Part of a small language model's weights: 3.7M parameters, biases.
Each number is 200 + 40 x the weight over its row's rms, rounded and kept within 0 to 999. Layers, rows and columns count from 0. The size before them is the row's rms in percent of the matrix's.

# down: layer 11 MLP down (transposed), 768x96, rms 0.0855, rows 547-563, columns 0-95
# up: layer 11 MLP up, 768x96, rms 0.1, rows 548-563, columns 0-95
down547,113,186,216,148,163,247,176,198,173,290,155,115,188,168,240,230,204,249,264,205,133,254,206,178,178,270,203,185,154,213,182,213,192,199,195,177,143,244,164,187,203,195,260,203,194,227,152,58,170,225,259,137,265,269,220,222,162,218,210,246,239,254,140,125,166,249,163,243,158,227,203,228,223,197,213,233,144,181,253,229,228,210,268,187,165,206,185,196,178,210,187,190,195,187,159,193,244
up548,118,206,145,226,223,216,183,109,192,180,196,191,253,129,227,244,209,187,226,157,170,232,215,229,185,218,184,205,235,168,189,189,206,200,165,234,217,209,165,295,173,237,202,191,186,230,245,265,173,204,219,197,293,218,226,223,198,194,186,176,123,180,260,229,228,94,72,140,225,197,101,228,187,242,129,258,180,186,215,218,227,231,230,208,164,149,260,204,227,143,168,197,218,171,158,241,221
down548,117,256,235,212,176,158,189,213,218,165,180,194,261,219,234,233,210,206,195,205,192,129,235,200,264,156,218,235,236,209,181,223,257,257,150,215,83,115,210,281,173,169,200,202,214,192,156,225,260,192,194,171,172,157,243,154,142,201,183,216,216,167,202,204,140,216,172,219,129,179,173,248,168,236,179,168,180,167,199,217,208,259,187,246,277,148,244,293,144,110,194,248,206,252,213,257,183
up549,116,195,183,278,152,189,219,194,200,188,193,160,98,192,283,173,194,181,192,234,186,191,213,141,176,180,205,204,235,226,232,152,176,166,206,138,214,168,169,233,242,228,253,315,159,171,257,201,241,214,251,162,202,206,185,150,226,172,196,266,118,191,258,156,225,270,101,216,261,219,133,179,159,176,221,230,169,174,195,111,245,214,213,193,147,237,244,180,224,190,219,155,214,248,197,229,202
down549,124,244,177,224,168,226,137,169,222,226,197,163,244,160,160,211,217,237,248,251,220,166,231,141,188,199,181,199,185,149,131,188,229,134,178,170,230,157,218,182,222,190,207,204,286,194,286,198,130,237,187,171,277,176,195,181,188,211,169,265,150,137,217,236,279,219,176,228,189,247,228,248,161,236,237,155,185,124,287,185,195,247,169,125,216,170,202,216,184,255,232,242,171,142,230,247,129
up550,108,158,195,222,140,227,264,160,218,242,142,165,202,223,210,169,224,187,278,115,148,216,269,226,223,234,228,167,182,170,135,266,123,225,222,186,147,212,161,232,225,233,227,291,142,145,187,209,229,113,221,128,151,215,159,193,198,135,249,185,217,280,141,149,207,182,229,251,192,206,214,206,213,250,215,211,188,167,203,148,272,229,154,144,184,196,186,171,221,243,229,198,215,188,196,231,232
down550,115,217,170,175,205,206,183,220,227,171,185,201,174,179,168,255,144,186,147,182,317,174,169,108,205,151,219,250,86,219,264,238,186,243,226,249,190,151,206,267,133,137,189,155,189,168,188,207,258,231,160,216,191,171,251,154,192,173,277,220,262,200,150,188,237,234,261,179,201,204,230,229,221,228,172,198,177,257,248,215,169,227,177,265,276,148,203,208,209,195,215,192,206,126,167,161,204
up551,096,186,234,208,175,224,227,95,251,214,162,142,231,213,212,165,279,174,204,178,172,179,199,122,205,222,203,197,185,186,264,182,194,239,150,238,240,120,175,242,172,232,186,185,196,182,244,232,199,217,170,244,228,165,184,158,231,211,262,76,201,142,158,97,273,131,192,195,189,191,194,220,199,202,200,163,181,226,217,246,242,280,161,218,218,155,145,147,219,235,215,282,181,166,224,202,208
down551,092,218,229,191,290,261,236,206,221,205,202,207,165,151,186,183,182,243,302,200,138,194,190,191,139,111,105,167,229,215,202,196,244,215,232,202,181,175,174,197,165,211,143,205,170,217,160,195,235,196,244,207,203,291,230,136,201,192,244,224,193,209,135,241,230,187,179,221,172,176,121,214,232,250,218,205,283,184,296,191,141,134,176,135,191,203,167,203,188,280,201,150,218,197,254,180,168
up552,095,174,210,135,161,197,221,173,193,242,247,198,191,216,203,243,227,195,258,183,169,234,288,144,134,145,258,225,219,198,198,277,145,204,269,140,189,225,190,244,184,193,133,146,159,168,204,207,214,125,275,147,238,248,150,154,216,178,190,221,193,237,176,202,228,187,218,87,198,231,184,189,241,272,163,284,197,166,175,204,185,170,235,152,181,232,175,252,187,147,191,269,176,193,202,226,255
down552,081,249,238,236,254,216,218,184,210,215,220,196,137,174,202,177,169,234,199,148,204,190,179,204,178,222,173,135,217,256,235,177,216,133,116,228,192,222,231,153,235,177,235,231,191,168,212,154,257,297,150,255,152,145,271,261,210,292,178,162,200,165,230,153,164,178,116,211,230,206,230,195,116,174,228,138,206,204,261,175,258,191,193,232,294,164,196,175,202,200,189,167,209,247,138,207,162
up553,097,186,138,245,262,174,229,137,164,181,188,218,256,171,123,217,253,180,250,204,213,188,226,251,161,164,141,159,223,247,182,192,190,221,182,229,230,151,139,221,176,209,177,158,213,208,212,257,125,123,284,167,196,315,182,224,217,247,172,193,96,196,183,180,194,202,139,188,221,197,137,195,231,212,262,256,240,211,184,195,185,180,163,198,189,220,161,254,159,204,172,118,206,158,230,253,229
down553,084,219,178,180,236,225,301,220,202,172,208,195,182,173,256,151,223,241,87,212,218,201,237,164,225,214,215,238,227,171,175,199,281,137,199,157,187,215,251,177,291,181,200,122,205,178,177,196,164,146,239,115,248,130,256,242,204,154,202,163,229,209,216,244,204,238,163,179,175,193,188,190,182,205,237,174,194,211,238,184,257,98,258,144,198,188,185,122,172,151,275,242,217,209,216,217,208
up554,108,152,208,175,199,169,211,202,162,193,246,178,218,214,248,142,215,178,217,218,173,197,257,164,169,192,312,163,162,279,298,230,136,204,271,216,213,129,121,255,198,185,215,188,189,216,213,229,199,180,202,133,144,213,217,168,183,239,163,152,183,235,182,188,217,206,198,149,142,222,174,165,188,232,170,184,240,136,261,159,210,253,147,265,165,197,178,159,184,228,246,249,115,170,218,286,208
down554,104,208,133,153,136,231,211,151,261,208,211,267,216,269,209,210,206,160,146,235,168,111,220,181,230,182,190,147,137,147,171,246,204,234,198,220,96,159,201,207,224,273,247,190,267,195,219,190,148,167,225,294,219,188,249,251,232,167,227,179,196,226,213,169,223,257,195,256,243,233,151,229,164,221,169,149,215,198,172,182,229,216,241,198,185,211,224,235,178,136,157,196,249,228,201,139,116
up555,098,182,196,223,137,153,206,174,250,155,171,196,198,186,208,241,123,154,277,206,142,248,219,159,173,243,194,220,228,187,239,193,231,211,161,263,283,141,194,228,176,214,259,183,189,159,206,226,265,206,220,177,282,201,181,227,244,233,227,202,192,176,226,198,194,168,164,185,197,175,108,142,244,231,132,318,215,158,116,211,177,216,245,210,205,192,280,291,191,171,182,233,227,225,164,217,203
down555,089,225,142,244,237,187,220,218,134,225,168,183,179,206,184,156,156,146,167,216,251,218,219,285,198,165,273,186,161,227,169,263,226,188,232,157,194,220,208,191,168,180,241,181,257,157,146,175,171,247,86,267,206,177,213,168,158,226,291,197,276,199,247,169,177,198,173,221,255,265,223,212,176,185,182,157,136,146,194,171,196,162,217,176,265,206,109,210,147,220,226,253,213,249,248,185,218
up556,107,221,133,260,213,148,230,197,243,187,206,161,246,194,226,235,214,178,238,94,195,212,230,191,215,115,166,277,168,267,262,230,218,119,258,182,219,188,242,262,177,225,163,258,124,202,209,259,198,240,147,205,272,203,155,234,210,158,168,199,199,218,237,86,247,181,139,200,251,242,183,172,211,193,177,194,160,247,227,177,219,174,235,228,220,204,183,229,236,218,188,222,200,259,216,198,261
down556,121,205,222,255,220,232,157,222,232,196,134,206,172,168,200,163,198,147,212,278,182,203,170,174,208,247,171,148,245,121,250,169,254,180,254,209,189,222,159,184,208,256,197,206,220,230,218,185,227,176,237,224,173,113,217,157,236,227,233,191,247,179,112,226,226,162,178,166,190,223,205,162,268,118,202,206,198,240,183,136,159,224,260,173,114,204,189,195,280,310,177,131,151,248,185,232,215
up557,105,202,161,197,251,200,196,135,262,180,179,233,285,210,95,181,191,178,232,189,137,240,194,209,162,219,211,238,227,214,228,181,145,193,173,168,190,224,244,216,211,184,207,151,251,228,238,195,216,236,234,194,206,147,178,238,222,140,230,220,222,184,230,175,207,159,93,242,206,118,196,238,207,206,191,207,263,199,180,212,266,240,250,167,136,115,153,216,211,322,201,253,284,186,181,193,184
down557,111,201,225,141,137,228,176,240,199,256,177,192,129,215,211,194,303,166,261,157,167,172,171,186,188,262,202,241,163,168,215,172,219,160,244,183,241,189,157,220,159,220,285,230,237,178,131,167,201,188,225,184,167,239,190,252,223,265,100,227,213,290,124,190,168,260,191,246,151,173,156,178,214,226,146,194,150,224,161,190,201,276,188,164,189,226,240,200,184,186,194,208,143,151,221,260,229
up558,099,240,178,174,225,145,178,243,225,211,266,166,194,178,271,216,214,236,200,190,171,186,189,205,204,205,181,208,119,192,235,226,156,165,146,211,181,217,139,173,193,258,151,169,176,137,284,210,239,202,213,144,179,214,205,135,258,206,247,180,148,197,213,135,239,260,181,216,234,153,201,178,213,191,193,308,219,239,162,90,255,203,179,159,162,193,242,149,145,154,111,224,266,226,196,224,237
down558,102,192,221,266,142,169,246,227,256,152,173,153,227,198,250,238,156,146,149,234,164,206,153,185,190,244,232,259,218,195,228,156,130,96,115,176,223,227,195,166,169,226,228,106,275,199,234,273,229,232,230,194,206,194,257,205,212,206,154,185,189,177,193,196,208,167,248,252,248,185,158,186,253,274,196,210,253,236,223,176,193,187,130,176,259,149,180,214,185,132,216,245,193,180,200,143,178
up559,087,196,298,279,227,209,178,191,272,185,247,214,243,164,128,223,210,180,217,199,143,197,170,235,128,141,254,199,216,275,190,243,208,168,169,193,166,155,155,174,203,237,205,183,181,212,222,169,147,145,213,177,170,292,207,268,280,176,128,122,217,184,278,177,231,220,208,125,205,246,236,201,172,212,224,227,213,243,195,237,242,184,146,198,207,106,163,202,161,229,237,183,213,189,209,175,179
down559,081,159,199,194,125,241,267,219,295,202,179,223,213,138,176,154,261,239,211,207,203,95,222,200,250,146,225,222,209,225,173,224,203,175,122,207,210,222,232,199,215,231,218,226,235,153,154,179,264,269,205,183,244,282,263,201,171,182,216,217,187,234,213,261,202,159,137,168,182,197,119,172,253,190,220,208,172,226,193,167,90,150,206,164,158,222,147,227,147,202,160,249,239,201,214,169,224
up560,091,204,202,208,190,174,245,214,233,110,146,158,231,233,165,195,237,194,157,180,100,206,188,278,196,167,232,199,164,229,255,203,211,180,150,217,227,200,241,149,229,180,221,192,208,141,200,243,206,215,144,182,143,311,191,205,267,135,202,150,206,320,156,154,258,221,197,170,200,203,208,186,217,189,213,180,211,162,229,206,206,194,233,251,159,90,235,257,183,207,222,174,186,231,190,252,126
down560,080,182,184,167,166,221,145,199,189,231,196,201,216,191,235,172,141,178,167,250,180,278,104,122,214,247,180,257,137,231,287,171,207,136,198,268,165,250,251,162,238,226,206,207,285,173,235,206,184,211,150,217,256,251,192,193,192,232,156,164,197,191,198,220,132,217,162,149,196,205,202,234,166,162,203,261,150,154,179,189,241,162,257,136,108,215,228,172,208,250,253,201,190,181,193,262,238
up561,096,197,168,243,187,189,210,194,261,248,227,173,204,184,202,240,164,174,196,172,140,188,219,115,186,156,182,166,185,219,329,218,201,186,172,230,242,107,224,278,128,189,207,213,221,188,212,229,180,141,223,255,215,294,106,123,185,241,224,150,177,183,249,161,220,151,173,116,230,200,153,167,223,170,251,148,270,206,217,222,214,171,224,157,184,176,249,194,223,178,198,253,187,195,185,226,206
down561,095,263,181,201,187,232,254,174,201,219,194,237,227,196,205,283,209,145,214,246,227,204,140,177,260,194,231,207,155,199,293,244,210,166,220,232,116,228,197,232,165,182,193,224,192,230,255,223,179,238,266,240,222,256,187,210,178,212,249,225,155,181,199,213,228,126,156,179,212,224,204,170,105,174,157,237,134,192,145,185,190,203,135,278,83,167,169,207,178,171,275,192,175,238,192,132,176
up562,106,242,235,242,230,193,188,241,226,156,243,94,182,213,170,258,241,175,242,194,195,176,221,217,106,202,262,249,205,220,213,255,178,155,208,224,257,167,103,164,165,159,189,186,202,190,204,193,179,217,137,169,181,297,183,247,190,201,232,212,162,249,268,192,225,181,190,184,245,155,133,158,226,199,181,215,187,209,173,223,191,241,150,179,213,142,252,219,143,185,117,140,110,177,194,192,143
down562,089,163,243,189,284,193,226,119,136,182,181,207,187,170,236,167,186,256,250,236,208,183,249,152,220,219,212,247,221,136,204,184,211,198,189,132,191,201,197,268,245,210,184,189,173,178,119,244,235,218,223,182,191,242,226,228,169,182,119,206,182,233,175,156,247,163,154,254,146,197,118,171,218,224,192,228,219,135,122,150,136,85,246,227,227,211,215,201,294,233,202,191,228,202,218,188,237
up563,114,264,153,238,176,165,235,141,170,195,167,223,154,183,192,209,171,188,182,140,214,189,191,162,98,164,230,222,173,250,222,276,251,161,150,196,249,192,204,344,160,170,230,180,162,189,190,221,164,159,163,249,228,233,210,254,230,184,182,162,180,269,285,193,254,174,150,187,183,214,226,158,166,214,179,211,212,188,197,205,185,211,262,272,184,194,227,214,129,205,215,147,200,269,182,217,118
down563,134,193,192,175,223,145,137,239,163,242,205,168,192,183,167,190,174,236,181,228,278,155,207,267,117,169,222,270,195,213,206,177,174,243,150,200,226,233,190,192,158,280,153,180,149,165,222,246,216,208,167,163,197,152,274,148,161,207,229,255,216,216,170,201,134,285,152,217,251,212,249,166,195,243,265,207,198,174,243,169,221,284,245,119,247,166,243,168,201,229,216,168,181,140,270,177,212